{
  "num_hidden_layers": 8,
  "vocab_size": 8192,
  "rope_theta": 1480.0,
  "qk_norm": true,
  "bias": "none",
  "init": "uniform",
  "beta1": 0.9,
  "beta2": 0.95,
  "lr_head": 0.00531,
  "schedule": "wsd",
  "decay_fraction": 0.719,
  "final_lr_fraction": 0.0,
  "max_seq_len": 512,
  "doc_mask": true
}
Each number is 128 + 32 x the weight over its row's rms, rounded and kept within 0 to 255. Layers, rows and columns count from 0. Numbers have three digits each. The size before them is the row's rms in percent of the matrix's.

# layer 4 MLP gate, 1024x384, rms 0.0405, rows 426-497, columns 128-191
103:104194107115133139097157148185088090146111119140139127120163142068123153190109099078081131139157103163133124105135102158065108159189033182160157085114112142096175123094114146092114143139166117
101:123158134107129131163180167153154139124105152097060102114094127106095150137123106208113089106073152160208147172117141116176120086105103125102135080113110119124122156103097163134094111140189094
095:167192153135156185159076123149166114164173107139144102110134099177164137177153127135132128115137151127163161134115145128083162085087158147158113113154101121138169116155174134126131184117213083
101:158152143142148093066143117094139075146133122102129155134147128178111147108093145159156129116150139122087154122139179139124096090117125117150112168102126113160116132119171142128100110080160205
095:125106156147149142133122128138123105086111128167168134088105166211063161121112166171106093130163102152178136113089175113073232122200087163134108075121125160143119142056107118147118099146121115
103:098150147190110144164156107118162119066110136122099102118145106121125149159076148105146096082143094164174108192126112109114162171119117107102094099132111086132087150132088194097074209094159096
094:097179176133146171153173142112124095114204147102163080105115053167147136115141132120103103144110120152145075142102147139116102117120126118170135158095125117120083171119158114113088165142126140
099:132119094149127139169072095107155127102161150125118115110113103121133151159091116147127152158062163142125173072105178121057163164040097132127146148126104149120135132130198147161117102123162165
100:186067182126123109167137126130145110084115121127181162161137022121136147134102085103099159162108111152075149160177180130187189091104108101089090170160140106063139091123090103125118119115140124
099:132148107124149124093124171157158100145129139159097082172138138131078151095106076192097101142122128180182141124154145162099147120081069129112093150103111140068104150099137192173167189117172144
091:116168133107141158141134150136164084163085119166164092124143110121088127170128108126140077142144150167143100156108151211086203129136153129082116186120109068116120098049178135137113153119109156
097:130060112136161111141129164129136120105129133152162144109179106053128117138129126135079110193104152166121078155128126139155194145142052100106177097153149123119115143179145152154138129198123129
099:116102159129130199110098138116133109140173131087136153131160104140090121110086143142050137113106162113188150137102110186113161067160066127162139066099108131140157124105159130085173165213155113
105:118080165149171160153096115123130107211169164132157113131185107131091152113123157081160082065107137090150042128132163148128125107154117112109112120148119114114154131093169133068196074081180124
109:128105126096077136110112085112118094138173137143122206147166153127150102116127045102163146099151167127151134174156103162075122174088107110152129128151100110209121159077142156132121173120116139
103:145159113112037151112164160055146111155104192153183146173145090187173131083081162212116173078097157118128127067125181127136119096128165112156148077117070124100125079136139183100146164154137076
096:056115166142093152109156087134141117169141106098105142152093085149096255118118112145162126163157115160106125138131091080126125125122127162145105194076081072105101115110146189110167136129147115
106:057132161131191132150130116133094128122162133165101151116118143093123123131148087055106172131096161134122102133025104149077117110133121068152078117154054096189106060142133110188117154153132159
103:124151147140106182197111191071125088096095156084176142183125091166122142166139152145167114086113198197142160141164113123102126110158126114098156143126087169151092169124229146145120102099103124
094:098193109177107118159182070105165106157157160064090152132103161160144158127093093200191116168126121164180134139106164151066175097092138151136118126120143103138100129132145122088192129138145143
097:094120109147115147139168169181157152122123135149129064107111145119103156175080079112128116135157115056140144090163159146117137152140144098081112115143122151152168137134086168030090137096189165
102:133141165156109134139105098117145146062163183143136107109073100137132172125083092112119095128087140197149143126143173167139138150142105154107119144097102159130128095098126153158117130104101113
102:172178079123081166099165095089142121110085163137073149144144187108126161172113124106137136139149194150177100148100131104160167107154161158173156080132089128144124123075148162127131101167085107
102:128182114117114095168074025169192110132177129177094091161104123118146183148172166086136091120117154179145090133113133107154128085095170145106134120112072136146126088090204124151143170141161108
097:167137140122110134105171157066131103100160093156054113089101144135112156121167095201123129138100138079158140164156116134109172147143097128098121115078113146138139157161164173104169157106213097
100:093129107126117099146190117043156108079173143131100171141131175128092159116152155177155148181172137122190166173098125124104108089059164133122163116114106139192059129111123174174154133091172127
092:178147155112139107162077145161171111184133100140134126092155097141129112152105146139094097166118117133127141135123129177097132097063155146133079111148130120144118098105163140127129090175139110
103:154182118131156138150109136138150113153150119122191146136126099132118157110152150157091139140072139217074166083081116118080112081129127114143155177160066130162117102198206170123192146198129173
104:124122115121143167168194174116134130075128152093134116157114121136125156117087091132121142106140128155140153151105106159088142129113150113127089132131130160057124082124127117084119072138130153
107:072110152122097149081114110130126106156132192107189132112178108118147127129105138157150138110106104134146151166099057107110166094108140123105118110081069122115074207089149176148110159109141117
102:165155118072078148141140128072144092172190130101144070126134097120077157128111108127162114116148093115135133107133185136133148091109116134161163104130111119160079083084127169151132161094147117
102:146120128101150138112148084132108089113209129130123106112137116145091172147114137125129096144094108194085152165123134179104150060111111142159136181096061067143160137141140119062116145110181104
095:089095167172105161143155090062091136195139140102110135140109129080124133150153117128071115181178151144169185139135155155160126080143027171178122101125129065183133113091114154147156123099154135
104:131151094127026173152185150126056082170100183158084093177158080150172178144091170153110150125177109069104124174109143124117199117120129175120108079177106144119176114136145124104191092067128168
103:096120084106066136204126147123185092126183131143172106104150102185124135135111059127123108109115149120161085160124149138087204114089062103141143143139152114158156114118195116104140083178094108
102:185144173148144139135108127136161106138163142115139109120134076112126154117146079106148163115082126144112149125062114208120113176170149097104151162063119084130143191087143160108155073112087118
111:131170110069078125116160141080073105141114149139149100114123112137127114131134136179090075123107130156109124165126112127138109087114113144123108133156106123170096139130084194056154166096115125
100:116097129026147144093154133150076109075126141125121081091140062126150153141156125106200130148124131102146168135169191075100134129113152114066098109126136115108107107137092153148190135082145077
105:108150155123118092098123120169142087126173139150099141140208133129153209168169178084120105138111156155102110163097116136111110144045170155107099143176078095096135124206092130137166150087129157
099:121158147083143165148156135093149122128174158098114113123158150052088072114123165179088155153164100144149151113091115126141126190110163125180146132128123132163090073085162145105120114195188125
099:107133115113098138188141171099174124153123187158065192134075110086213109119183155163158088159111118099146106124097166157179152092108095113178095099155136088117103079137168102118066106123135118
102:147142112190081098077126070118141072153124180141159143083131153128199154185060089129186128114062139142150167194089163147128167168079158115144110050133105142116082071142181163140116199127171115
105:126153164104129183105139134090131099059116154179144131119127069088084156122152160147174095178131165128102191111116203128159114124121156121132089140100094150130145175170104150169128174151143074
097:125106120132123191162156098132172112120168138206126119092126171143123198088161114133133114164153134114083054108074093149071139167119072113149090080115117122142172113154118150127134092175180138
104:083134130117092177224146116134154115087181168095153185038123112161091200129173097129143131127157091066131120140166117125112159137150164116143073121086096149071080100120141184068098101130137154
095:114137114099147137176152143084118097111185198180171112153113123082163153190155116133105123153155129122148141093090129103104092127149144149127122109136145128116101164113083112079143152106135116
106:079079154148154149138147128120176106171139142178140120103176147145148122117110155154168140092087066191134136073138102133096118089073086120134127085128086147132094158126141074143178093138199202
092:149139145113124085100099148105047135156144140120122136082099166173148173087164089145163083189068130151071218049173127094079144120153100137146138147119114168076115157189164189094145166107082105
097:157101173141101158103199162138100080199103145128181150115189134137091152144111144156157070107110141068154104086085120126123132100120105140120159146097084155133169180141167107115137173072115072
096:167103172133145152150203133147079124141172129143132092146169157172075125117141085174124096136116115125116123135129102129161129094109131130105138074102134139134169092112100121129146079152138101
103:159136157140118117150133108121130101144128122085116112058192194126050185122118153095159136174119136138155110131084162118169175112177132133165125095112113122101119143152114141092096163143149170
093:173090143179068155155091086148179091135118129126089109101193143182106098106075094142157059118160133136128098188144174153137139148129102119150107151085116143120152143128146179115092101117167135
100:165086089161145145108129120071115134103115111104158088105184174122153148126101148165103114095102156145134219219124160199089162120103109116138141130114110109099119088070158084108119114087119133
098:182151132144147160096179108121148103155144133152147149121178139076114089124130173170129134152181071103106151198115149164148127104119085144146098102164102179133061106081103148135090156139120130
105:098115214123113136138164089085092090135089228176131151098141171105076120107073165139147065236184150138129090106129154139132147089174116171105178107126124093080125052147105118173159129146100073
102:143137130157240127209161124102135102166149166085166087128143141175161183157088125113139169089180152165100144133113099124097105097152164093105085120115142128092104152156128110091158125135100115
102:173110169136125163132126187076146127122152135163147120092131159148094143083091118090113128133078103135142146173066139119090172144123110140123166091084094066133127094039102154158103161130145085
100:094143141122089141151100136113190101101144157172163174160185091121125149166118136142143092154148142125137130126089126149101175127135124182121119099110122133145169079131155210107122130110114139
093:194148134078126105131118145087145123114085174126157164086166099130089153083108077117105115103159103160191142154181143152072143066095119152087099111119125097141102111101156187160123170113146179
097:169124110184122121162143100086106135152123120148124128185107138140090134141126144124125186121122153150177095189145114089097128094100149126076087144188134084177110104161201126143142123114148116
098:156128145152182116169149157151126121129180121148165098077137173154126123104099181196106092114132083150143117182084164088093168195094159115103130117151143140163152114096159146153131114093128095
092:189116146155115140091106132103117094127092104170141102161136079168168131088074097123102149118186186111146140067131171141140150117166082179152130122105123070152145110134111123123158140092140132
097:107089131103113149176051123126097127085096178152100168094143094113168166185123141158118144195137179162112062097140115137174148085131099104120110142158140137106138141134118217127124155094128106
100:160141087108127152093132132123102125082139172056110175091144115119145108113133119109167120164054132159100090126111098147090171156125139175075148095117092153168162108093166128100159121135118132
099:116136094100141113160137136150163119169149144150122116111167158147143130142113139168122126080102170155073129052136102183092151152126121119130076160165080115141164089120154164142130050121096110
097:135123123112146130206113109119159079119172112184118153081163054141124187157139109129107054130087168121114112140120176152093143091134122160133114100148115143161166126125141126158156094132170131
101:114104100182116141167129193159100120127105153106108140114107099117173118147113132115125156115110139120154082102133121143094197180139116150132094163084109150147129109108101100100162094136107126
103:124108110155129137182107145103133085123143130126092104099139093129072113197060075132119090159135157130125120092087173145164180091162131165106143119195091150135119147161163147086069154170173118
099:058171183099166182141176122105159129120160122170113121102088122170087148076094202156116137161163112128141101178110107135140140117117174135115114167088103131109148155127083147089122159131171137
088:135069155138138103098129180108166110124106122088122088114113160160066126134142167145253111127154137134151164153173118137140102143122146148109065181028124152108122120179119172107148108105136117
104:174122091133119131169110110112128114125035070101148110109138148162141169157151043112157130177132170168105123113103095187085208172145095148095091169053103061133165125111155131127181176087141152
092:122124129126132078129178105144171137125145137148059122166098210114052216142134194152125188110139177130177117186106182096108157112112139181120145162122147091116152124137139147116131202156134108
# layer 4 MLP up, 1024x384, rms 0.0399, rows 426-496, columns 128-191
105:083072128116060131075138125105154148136101132159076069102181122143061154134155123099150106071148127168099072136108168093159120102153134096130130115142137088158146127126114166087190086127145116
104:116137107094143154134124086131173138127085215145117120116122151138162134140102143160104131133168087152123134103101146059141146151132160171097151151207091107084135162142082112119108142095146117
095:091069068101146081126166114184126157101208156124118156128128095111123147104146135098143186148130160098109132174108154154150158147093134159140124146160116124104136086098140122159167139199165100
103:132077086115119135116175100116101135075134110138147093166074095151130112120116110169151127112101169138127059128170160126169092147147099125128134130154130168138080161146114135222125210131173072
089:121189166145098121046132092163100163087093209152148129073076117091176158107105068147091084188111096155065069177079083140107109175147114173107140107139115125139109114162156163152157232104194125
099:146185131156184108127102115117098148144089117165158139068107186116131124141087152120138167136106126140107164043067117146153166093140088125083192101145120109123078109102071132197129166144108104
092:146113136087056151104130146119175133131117109147169133207131126173074139133129098150101167111104115120160140145098157094125122134138158141108117132177116091171145103127143128145091133146126129
100:131211154063117106110130171079178126200154128106114112177154123166113158116128124125138055101073084198149099117135151129102103200160124123102102101155137141119139163115165133154205153080166096
100:098144136150120184116157174103131137164101152137112135137132163119155094110214184122153132108172142150143129154156093141129109076121126117098142127069115115139213060065171120159071112151135202
100:103143158134126099096156138082127122135096149077146113118141104147086151155138162163152123154146079081213106141148132104190140117171167177146168112076145118117161150163098116116102085052119136
090:136128177130085137078139133123133130165134180117137151150164187129100133125148121102062169133112172135161073114132115109114128149109107124128117140123081105068155089134140125152135131122161049
090:081171126128162135081124190135100159173143153080138154110099111103122173145141107116109133129068174136096080115136153172092170124133081140133165096144138082133164121103104103163164144111119206
098:178135098056123159160120148112192128104093116179119125137097069177146124126094116158055121131137157134140174090141139162109121079122166175154152157086138145083113178118141136142168116120156159
110:161133084126213144187108140116140121157142091169133155078107110147095142129126218111145153065093118116119101119177117157138133127119155105115046136117129119123158079178138115111088072113125111
114:159150206149116120115140102069133135061122109144108143081122175157173070130190097080141092151167085118090135128174085093162174118089132095183099121120083090185131158130105103081127177139172096
100:046179128097162140103153136117125110089129147042131096142063120124131163153152123098135142150162106144124155156117167110155108112171154120196078106144144112139149097116132152084129096137105116
094:122126086133175105159151158140126082105180144126187150128109125156147150130090107095108133127119137134104090131117093126138129111136088160068086158184141128111109137144122093140077087109099121
107:123191100099114074125161115089162135118163125164125134133139096067189146122125098146104128128119089102063138137110121114158154132140140140124134156204108150171156121168173101166149160130158131
104:189118148148186152130111136166125123221123104143134159120138134106130117107144181122164084131118121168105154161115119106068134145144073158123150139093136148125154130063163113138099102163120162
092:135079201093156111166135072110162116129171116085110138142144188172118142202073108149096076092163152157158147136140130133128127167165177144111171109058145151179113190104119091144205122161157145
094:136124148117097106121139130134153146125156126171113170098152098093142125113121128126191075171175132143132153116182122146161177137152097120153163046147112143144121150124079139109180136129145162
100:138189163120079143151073146155147107167126147154084077076185124121155095139137173127143108081135103080106104153132144101144116167151174092067112120064143091109179107129116091156124145136102128
102:133125214146168135107168100131156123091128157200141085136143101161158143123073108112084190087169112177113132157093151148138110146118081102121146082087164154190106169138183112122096165077192147
104:075134167133154165149108118103105119187155110120091109115087121096184132131130138131077099192135124134092085137144127085167143107079135132098128146157157167073073101183124134148180161116157101
095:141194111124116111076181144089101135115107109070122061080081152099096141142131057170166147117129132166158154146161120138132123093133066132101137159081138140145077131153189167112196121156129081
096:129079158207139063064076151140086096146169191076129146153052167119130128119069123133156184129103149161117140131185119163126152155109116056131125176126108118102156151099130116140139086166112134
090:117160060137070154108139152134168128121112156144130120114159141146112082158149126141171127099145130114155142095128156089125120111121067141170141078082133102092109190119150128153144099130138101
103:154078188077170082147105173122126114120139129115080165123107124065107140142149143180139114104151130150148143117114153095137095101113130130086146067118159145160102092132152135163137138126146097
104:111137095156098092092103126121148085136161123109121132151117130090127112147174196116153101111141107132112126139155172094084164144150095121133143132071129130090126154112092069071202080150099184
111:093088133106092144096072099160072104189138153160145170111126169142184141175139118118121093092180074156080059128163123111163049150029102151173129162109112114140091125092151104175124108170095144
104:081154094138086130115175096106070166131128107155087105100127073098159121100126142128042052199085159159151096130151145161094130147097165155111146107114142119150121160133204092169146079138161107
104:135083128118121089078158180148194136127073084132130174158097164104094088134180065105130193103077195092152148109148090138096114098206132150114142095068144091134154144152132095132110136175122165
093:084153142189096156131122135124096105162184152095081125120178105096114156188098104117140105127098138126114125078125111111152117189120138123075112171136158114119126140093119120137087095192151156
108:139156156145109154085144163128169137162168145133116095120130156112120119146173137128132162149088113158142097072110084093127106119077169173162163190150096147117076134095167158180130112191139157
104:092122112119105121132152170154165093120153090149129128144104121121186073101164152151081104135149128174096101096139144108142128151124103126102154176136126155104108051111130083115083175163121152
103:149102085154091093061084111159101143115164056116078112118129122089116140161131120123122130144111074135114154103117131131135156093148092147109122163125144132142149126198103118113157128115167169
135:148105169093112147119083100127097126123207178077152179068139136091144143119091161123084137180164121122146142089160084103148121115112146115104048098153115164112079182115135177096111060055159104
094:161126119140112134125121176177112165070137143146144114133158178148120117113088180109133135135126166125150112134089109185135173167078110120136144100127126071113131114077174124138134147129095164
105:130146060074133157097169127105141115119110148071083115117130080093094161181133143113138109141110130123087133155139090116168185180080085185113116118075135166134148104159167121091109061178104143
097:115182167150147145095094139112128129102143157127091089124126140094106153124080148192123121080080070154156169159087118137147070115084145132116116120155161144156107096113125131156137118151108212
096:113190152138189121113160116146184159064183095144103178083095097144129114111123184118165109153203151112102159135186134127149107166165160151129121126146137128159123164121181137110081172103155085
104:132142177109064151159135134139096128129143126076125031185094178116068127079068106085156155114098119092130093176099133148094115075155149103170090133140118175156116123103123132135123069142169086
106:147079117089129156119066100122114139087090069107158135159152088239118097130104094110088129133117102125121119097095091170150128177127107137102098153126124141127084126164116198163171141171181123
094:143112165091136168136145132106143122145106130154086172135114209166118132128159128082135083139169125123164103090120102201151133116135075105176088158096129140171122170117120143104087128097199127
113:105146148151196088142186135119105141156132115105126092085095157161147151181159140146122103154120162154119115179130129128159120103156105113144077107189137118088155141102110150185134187102136132
092:064145140167143123145207130093152131121147140105131143116157104158122122154217145127175090137125105124134157120116206215131103156143131078095157153095135163138197131167087167132155090157137138
111:138094121160152141162086124133115153148039111121147107154135091154126119127196159116115111149107128086058088161156143132134075073117179093158162136110126122100160173087119122152189137194099142
086:102147154139152122164170137126096186108155122151128116125164119060155107146098100074081129135118168100134117137067126120160095112116126040136133071182182149095076131073073071174126132152145123
098:111119129205099142116070158121133153113151143111133092131184118172074134087159141124119160177084074138121129075184110105189158159089150076110124160082125137104126196132124145078099017145083140
093:141135160147169097139103128117125138107171155196069202136091148081150130179112154131103145196120103109113130092133085090105064163055151150133118118141128093112102139115112164135101164187190098
103:140141090173159139109162122054116126132144114107100143131184096175172098134217113173120143131126101185095121135092104102110154083144142128105120083125150121098173132146166109110125133117152082
091:093173076149053093101068128105129121132180248105135150142148191153138097106124109164108165150115182139184115161098126149131107126141155166168103079168081146169121149108167127078129142157134132
102:093064177082099145099167101117122146086156153142102150099162097101098188143182067118144100206165097081140172153066181135128145132147151147171132197130130139137081115100105128128141131082166151
099:113180099138085140157134046126133156081129175171134087106096156137138128113124086136086135161145105183117127154152105084115089058101184094139147127116147106092090142149127131128141148073113140
105:143078109112102085100130130157103071153165102148178171161188140119108112107123104062108115151131184129175158089082154097117095170143131182135166185122149132183173141083105164086141132086119099
102:079164114126181140115145178105083115144157166119112113130116136129085149132151240164120114100088099070085121154113157126090125177153108118124108100176139176106079158139081162116083127151100042
103:170193171189123162128112125108123104158114120034139147171116121082141129065137135159145100144143144111157214138114146118182132092131166124089162102162134132107100109150179102107141086095068114
098:158136141138113085078116144152126117203070152155129076125116123132128105151104147138199191135134137085120157094149137155117123171152103130126139096058130118145160099115124140210142141119166134
093:146127104125126156107083169095158115119174163124144164131113103049110162136121165171090202176163158065179138189169125124146130149136099124129124096103118126130187118151142135117108126158130097
093:091132105103161152116155146133104106233071191110110140132128117137111133108131097094173133147121165112125166111108152120096081122148126184142115096106155145106134110167121167126166165191104105
095:083095141092069154147162163113122123100150132131128099162151090133157166117095117122100089080050113139143073139141150086151085120140163128132094090123125079150079154117139150147139095134186116
090:051065152131123165137148080088157151156169114091085139158066124078142121120159123099150112100128137119135109114076138075177142111162104108103113215155140138092214102091134124110137098141139160
098:124101133135165101204132137171111151049148137135167134136149131151172178183120136121109168149134156166115130066081158122114160076107157119075170128092156136121174084135076130081094104147126123
098:176115104140141110134094117119136170125158111114178191126139121140118142169096104100098120163130117153173147129196141095071088110143160137123132097176124100072150151116140133186153175153137073
096:070112114125131145173176082137108168162167121108095103125108134085080076083100143101125117100123131140149126082123103120118156162139076104099132121129121107163125091148121163143078201184149199
096:155116145100111134167131146122118145160106112073089100117170146153125103156081110161147174121178112141127134182149097172084130128064100122117147111172158099162167122074113139103157137110086058
102:131083123176126112123118097116077157130117165069082186105171095197124115112141196157092096148117138101104047102078084113139117144122112134148121142139129142147088138139112096095103125134129112
104:152159153128100089086169107120122116135156189123128145192102157136209127174109190133179110128163162144154125131184133197102163076119092078155145104103155074136153101123062145100127170097130093
102:107133155114127128099097141075123100156147143061123142136094150160113143132119200122176134175108114121159108165163109095136123138186125118100116058105108094079134094155144149133162161143149090
084:150087098134122153152177100196114139089146158210149182136146101072138137125119152093113132120113205074154151158057149151167149115127134093138097119155151115142066149118130148153156189146128121
103:134131173112131109097155133127147113098142129135150187157139171154129217058114147132125177029127079151102138114173123152083111111102117136100164088129155110105163124090124161131106111073131144
# layer 4 MLP down (transposed), 1024x384, rms 0.0386, rows 426-496, columns 128-191
105:140158080117057106132100116097110139145168144114095100132090092087170193208143191149176140109140096139158116157107136135107156124112147040113142095109134142104074123112115181134115106148044149
102:156181111053130134094074130155095098145198100140141132161164163099179102164067118057044124152123120165110092146137157189159116089100097088132164143114117076100133111154151175116118143114143150
097:175167140117118141078139093124109154156181142100147133155109098118107136087157153148138088193086141148106103137166173159128095141177154125115119070108129149118137101119086118159164131147153152
104:111214080167128143190107175095126124134111101168165148157085136087117141124073121107137064071139136136119118134096151114133121068139133159094121075099079114161146091144130087151085118115110093
092:128057126142159157153131125151152125141137095143159081112122173195144057157142114195149133148124111133130090102174140154213150102126120135154109161128178136186123179132095098155142106110115105
102:179192124129147118141115101095131120087148145135216126137162161145105114106124173125093157160135154095129064145107158106200147187057156103140133070144133117168108146108183095090129165089119160
095:073206177195140086167136074105191103147168128113126100142097162134133140147161091117153113103138184135132111186079083143135089146110166102145108126087094159162096116157209151099120108072152159
101:123114143119039103149139144172205127071143093105084166157082168176203092125156159109073119105153085136103099098111102153161094117144135173072098179111145087229121143085115087120081101129156169
102:120114156071142149112114126150148133126106167079184115134141169191148151119115067135163131148141136120137148088115155116185124117155124110107132127104151077102138121162116127154136189148142095
099:097179103121131118112112096099109111149096071117175130142107171106188113207146115082088109127169097153128123112147110168084173111072133109162116146124131132176097121068150095144134137111116105
093:133163124132093081087164141113149089099139155136133149167103180084082133147110158104158106069151101150075149149113120158068151135113135054187102166117086208139193145135102109152134116128122078
093:161096164122140170197138053108143164172162079105123162157108095112145120140146151106119125180181170093112189184146181124149168158120098147147147210136211123147141107130164175078114150170141108
098:117067155126065041083124132177146110172138124115105064184122163098135109121114166131114172128151090103102191114220129123134108136191118133108116102109111121165125071116161128129193233109073168
106:147133155132114157171146093108080121135149073142171174144142111088121096106137145085114111119146095117157131107119149126158150096098152122119105127109149136143134103092132067113123092117128170
114:123127127141186145139083127168140128168111105141134095142127121125125111074128091165148099139157156144136144145145108155178138100146144114159162106126138135094130174077129093119089204105073111
102:102164105156103112111119167141108149137108089117125143083149121113038167138139095162178111083141152090160137147144105102131118127065121119088120166106192092135168132095146139122126108151174153
093:103209132139158104188098099125135118179162140108132120133126130086140129152186102139106154079147081139157148164113148155085149141103151029158144061118111182080142107164136120142170164079185110
105:132169165225090115079044137120127143139153030101147105110096145113145128138108097099107133145065207080095138140131117149138140111113176131121100083185122126096125178145119143132117130199100148
103:172143099143110108225149168087101183167089144115072106102116105125133145084165131061112097146113125159182100108164029172116105130133123125084118146065160098105129200167139100090173153083080074
092:136108105147112137115133091162131133130104115165061154058134142130157224101102147078105088136113087070141170102158153085116113107167135092117133064148166142134116150091076072115127119116178102
092:133152111182081118170086113140139210143151141126102169133139135128123136126091143118179141110050089146117098100095094086076136142097083204131082112107155173104141122120117086214192113111086091
102:113091131142180128083136123125181127124115093161126121140140180109165152133128101136096166115100139163080123183091137135102165120172144098121139182175075088199092064186117087081157171120125131
104:129123045158136123138110147134138110147116111062067162108097147175055135120156064120123140148115134108109099169166085143116086104224174234138098135114143134113119158174112178187117162134160138
103:116098135117065175120059110144099162115067058125070128190100138156091153168098139104121146107116098156156178141123206139119148113158148139129132111098141132118212121119119120147187104150137133
090:127140092142113172118160169108140107166116099152098098122144187197132135095170095075080149126117129118052164120145090102173161136104114111194161111111178101142131175107086175121111097122147160
099:128117130121132112115061144156184125119128136100136082115140139098138074183144142095116111124153106077131066135160144137122097221151104133084151210140134158132130142183123119131097127138173159
094:136171074128151131108185134136074119148127119182135115087114137091150114132133100132147154119110183147103082105201121187165106098179142132136139188152096154110126152150100154131114102119117126
105:119062087057130043142133141149108113122096127143129149163097121167145125203098172146108096119110192148048187175168124146182157173126177103084096141099164132128108168142082120130151121107106099
107:078172115111123096121133130086100128122118135111158089190153125123139158118143122129173157129105150156102092118142147172136092117099162155144137097073108171068088081119102082148100079130098164
109:112112124152137125126172103073129155169209122183155098154098137108144085100120128157115115116142086139127129097142065171111127166133111161139142130111125141200170111071094019109105152181135130
103:131157118096120147142146159144148119136111130100080150152092155091085173136120130073135132195103105153162160072175128111119104104130122111105128132143135114131187127174153133139160091126187093
103:187149100118175133127169145106132141189095150090068151082067081089152096147127167121193121136101120129139104137152138136149101185086099158102096149177177075128117187126136116111133106126105122
092:168158182149108116113167105096113126110131138137095133140093127166129109081195092126084138159148124129143113098147112116109102098129098063137163119099108119129117122142127129178137096099114212
107:118120093088107062113096158110132087125117137166082099178109117157141144129136097119076161140157193178143154156133126063133179140146088102123139178116153132144163075134158150092060089146122174
104:095168129083148110116117098164093187106195180116139111142121176171090160192062158154088140134128154113121163086104177183078085140121150124199138160197099166134184102145129123150165086142117100
103:123112102159119098087170186170116153173182101121186164118075117120136127167128113117185097136153123123157171136160154127121112089105071119140119079082128171189163117091193119126095113047131085
102:099182079119080127093150114112143130054130143124080137165173127135125140174160115087079111150102104100122129149093156143161141076103091062082162122070128187097113099115109157119091155145141137
101:102125075170100132112093103092095150134049124118079153128132090155129191137184105099105105097170160121104132102106131103067132132168141103109109164087048120138123148081108108124185149081170124
107:109092157162178099140178109089122081117097133105105090150202119120194072159102124154168150121188110121134124160137149163097134088152095100099097078192136131141134135134070182110094162091161137
090:171067110113150155086137111136205119130153144125146092073144120166161157129146103093069140177118085108134111140135142085138157152104165103122091165132146098122077089144093127121107176093170105
098:133108131151078117125142120076136094209163112168154114145128147102153131146104128107131102156137110079153120113107092143080150123126135155156141153103084128118154110133172123170103154136097139
102:127123107123131122174146143143070148139103081133134036166189124115118101065118111095109130125125124157095099110095195143151107109174102154141157109156090108035114104118203128157098088160128165
110:086165152176135118186138106104132175157108182168100155136107139069148114118150112113134142177115121130072110103076126145105134092058161142122117166165085110132126142159105116069149150150164112
095:137138069120127200163078109105065107104117136156127188101155124129163102059157105092117084062090168161138136097135144085141104103163127081182150103158105176132102148141097150193130125090109143
088:139122133165129099114124110132103137156060153104134109152130141054161148100104166115130158164136148138178145080097146090181143190092097106137097124149099138114155174157150133097123084126107099
094:115097183126132078148144099131151102091104065110235143144140158118127080065113124135163163139086131131100113120139132105116101123128175076104159158174121095144093143098142131119106118087143165
108:117105164103125130148125101088116104146106207137110161082114040144127134103132134109135059114111122114171090189082199177108187087126155146153175171119069103097151143126150125140094126079056110
092:146096092123154081112074124165141086153127135082132115109100117177111154111133156148213134094101089174142175081172153137093118160180148139184120180109116106129175138176196148107146120088065130
098:128140109086102120130103141133138125120132135213213103151146092119146155084095130066102102083096137145082186154187122189121130142066083125142077105132157164083137139185142169117129120160121149
096:128117119127117163075103131169139107128120150142106117131113167153121079077090110160116109137154098121148165070141114100084100163095134158135158163121161210173177098107142123070086135083103148
105:123110113097137082136156118154119159100145122112125162174133109150117073130104155173106143115143116173061134144169136106067135162144134123065156173155149120147104087141116163145131119138076136
091:052076113107166134115128124196146144110084096109173108099169103126185164074104131136089121130127113130177119107111141161129091187167144120133094119160168125113144102112126115156139139135110105
101:133073138104155185101115122163100162064134183079187158179115105118127133125108168152159121116093108128122146073120157129039118153134166088098069077146163117096181136068164098109172141188160150
098:056111094169139137113062161104132148100116178129119094134138112138121111124070128162113149126084121105133087137159109102108126149106086116077098128129140028094088130140122119121153110105132182
109:137135157121127119143124170108095099144193176135208139147129096123119138123136073119157129132115121109137058140162140141165109106067098132098152116086125121088103090119079063139189051110091154
102:077109171128169175156083138105168117112110154119097076070139161172111155147115101117101097083169085098169162103092142167113097082166074065130214065125146084163102121105149125154109118132056170
101:144076113091111077111101175154105163171081110103104156114089089114137062137076082110152124172180097129150179097153141195152124149122063167107108164131119092087187189143087166131119134167141175
100:171161134116095174102110152098064112080189143108125135161142124165162124094123083092141150166118093080077082146123126157132135143078098083183130129137064083112082152148069109142111139068148155
090:131085109155128145206122161145129140160085144058104097111133138094170102088135141074102101113133117150181106136119137137120112153109096080119114136143065117091174169096144099111155136094133112
093:164152134167120121129092111137126171152138101154132205126086149077175119161112164154164155183123132137161159103152125170172105133054113183136109097152184143128109149139068069184116124112116141
096:109060101111117179140070110147118136086162073108130083110139127116108141082115209148148147142158119082124096119077114110155146143178106055135164141101119078156163125121169101081158176102130177
092:130104146169121163126111091158133135111105154128124141097092099164112163136182121120087152079090129161100126077191170115169164095116138097183145135097122162154074134177112126125156162143135154
086:116143093087099112122069092104121128112136147079121164069061152125114135134171092096092094139094155139129096136092148107119130172124162159120137125167232136105073123115123109149142098139115131
100:187213098167099162091098084035122175108154187126106168142120152077097157155154118071097187114150107151059126084062156173118135139160176056111107146100076162132142155099174126118124149095092110
099:139162196110149126113071091149106105111176101159150187161143141132149102119055123174134113130141169143144152119155146122123073098136102138117128195115084125195147117128098125103150070128119089
096:125150109161091151080139136063112081121128150187130142150165119112058170141099074122124088156133111159136107101149133125073145107215158115175112101089130109123137112085064126146150119172094115
103:143119125130094070043112140157124159124080124088166155105111076121172082157131101084202130137131119139131104115102081109109120103105144153128132130144129159103109131130104152108066083123120127
105:180120150186120077195107168123176118087165122127133138069160115108133125117094117130101148126119041119122189074074150155152171086129148115174100120123095143068159112079116173156118125124086231
096:132163150117124070122127145111167103103152144129142090150137145114068066103120139102105178191151119187123108139142101210114126079187119172135135098121161085134154159131107088150139083090138172
081:132142168175147082085082183130154098132116157141130076162152069153140139109103123155187116129118100185137135073171080158065089117140144134076109195060145170082176111160112122101115118072130120
105:168166093151157081110119084128081073104169153087150097120096119090177146134195106150155130101108158124038139132084126134080158111112154133115123136111122151152114126055154123133179158070106136